config.yaml
n_kv_head: 4
positions: "rope"
rope_fraction: 1.0
warmup_steps: 454
Each number is 500 + 40 x the weight over its row's rms, rounded and kept within 0 to 999. Layers, rows and columns count from 0. Numbers have three digits each. The size before them is the row's rms in percent of the matrix's.

# down: layer 10 MLP down (transposed), 256x128, rms 0.086, rows 252-255, columns 0-127
# gate: layer 10 MLP gate, 256x128, rms 0.0962, rows 253-255, columns 0-127
# up: layer 10 MLP up, 256x128, rms 0.0907, rows 253-255, columns 0-127
down252 097:418543588502544479521472627505444554543539487509492504518454476469490443549542405486523513479447508478495566489511341504528465496428590488491527456563474491542511524521498473550503468532485487543483499508472530521509468491512449518538495506452455455452530467494494499524564543514470517494518514500491518620527547502412499540504568523506504518528466488474540517468496501467461510518459
gate253 097:516560478499436558514496457472572530542467471498460529453536522482482551557466483511476478418471561580498567583447551486483466511515490427480479472393500511464570502516477565522543495436508540505548509487492504497475457480532445551480472507500504589467540504575516498493457571548485552549500569518423509475502467483458512466424569540460477471518532523511509454428459504464540525503511
up253 107:488468498462523535550529537493525485510470586478549488501516490520570462519558468466518417471483422582538580536495531481426528396495507397550505455487483497516488494480527523501581571471477581472539510510522507565466499493535520518510476473521513515445448468480615474464509458485494512586456520574506510503459556485510522473451442475440472501496475533501515473577501494446504559493505
down253 108:571444418512501480460542462402555505496511440473498511501552514473501485584495507468466509510503523542465490494450482518464476526490460433487555495478447475484476434540508426503459491475470419553525593549475537500434416486495464478452511456440499519464573537462510500533419505475495523534457496415488489516556505463474548470494579489498542575529566559532478454508524533488519468564505
gate254 093:459514504558511526487529545455598511494481560524532470496502481471590543471502483442512413520532505469541587467521512463415505468598443491447454496500523572480515511509464511489554458494476432446525490556444481488459407418524483520528562480493526551525503476516519513501388442450494490447513518489509513493541452517551517578491522551458505479534498444547479470511550489533525515519549
up254 096:520468464533458498551530534502546457509517459515457503535539465475537535519478567548533464491503480516504437490464506502489590502543493464455493505459501468508547474508487520437521493536459490527525462478460539502446446431475595487524523498547489544466433613479493534451478414470470472527486455540524462456599545505525513527411515462493559478463542621449471449474482585532475476490475
down254 094:500432589512559421534535534481498478550443545494515496522477462493499505464541494451470536462426519512469453552446541507479484531496496540563427574492589429535464517513485520591555475502528494469440586545504587517502402486578480533488485501486519458526473419484521538523454495533461530520525540550485525563514515473493525505500478453542508458471446505500535487479567442556489493489534
gate255 101:444525502503630440495459470502439563479515503493509475512455435513495495554446450473428549540557474472486479584508553479502518531489553522516583483597475474536434548549480522580528503464453525452467527530481473462488519514478508471551458495492511478486480490506490480498554465502493464518522531481429485386419453519524567461520542519484495465498414466529479486557524535566524497531514
up255 099:508553474546541474468472600481532417572559482419484520451477489542512477556467500453501511460489458473584521499480488455534512512482444426521518580536502517433482569518520470498548514531526474522546500490520469454526505492447524534485405561540522498440455513483439478457492551489599548447503467454532528484522508461476476523491470471491485454473466461414495469486444515601448493533504
down255 097:478490517459512472593459453497534558585492529431440494517438596495524475544488463423496519434502532537461425436478548476492462485432509454501521399498518530460504430505416483483479514432533509501499500498418522473457476474472472457531548483529494601523489573527527538519525501497543552498483545459489497492514494483474497475440538522525444451514570509551527531448494561518535538505486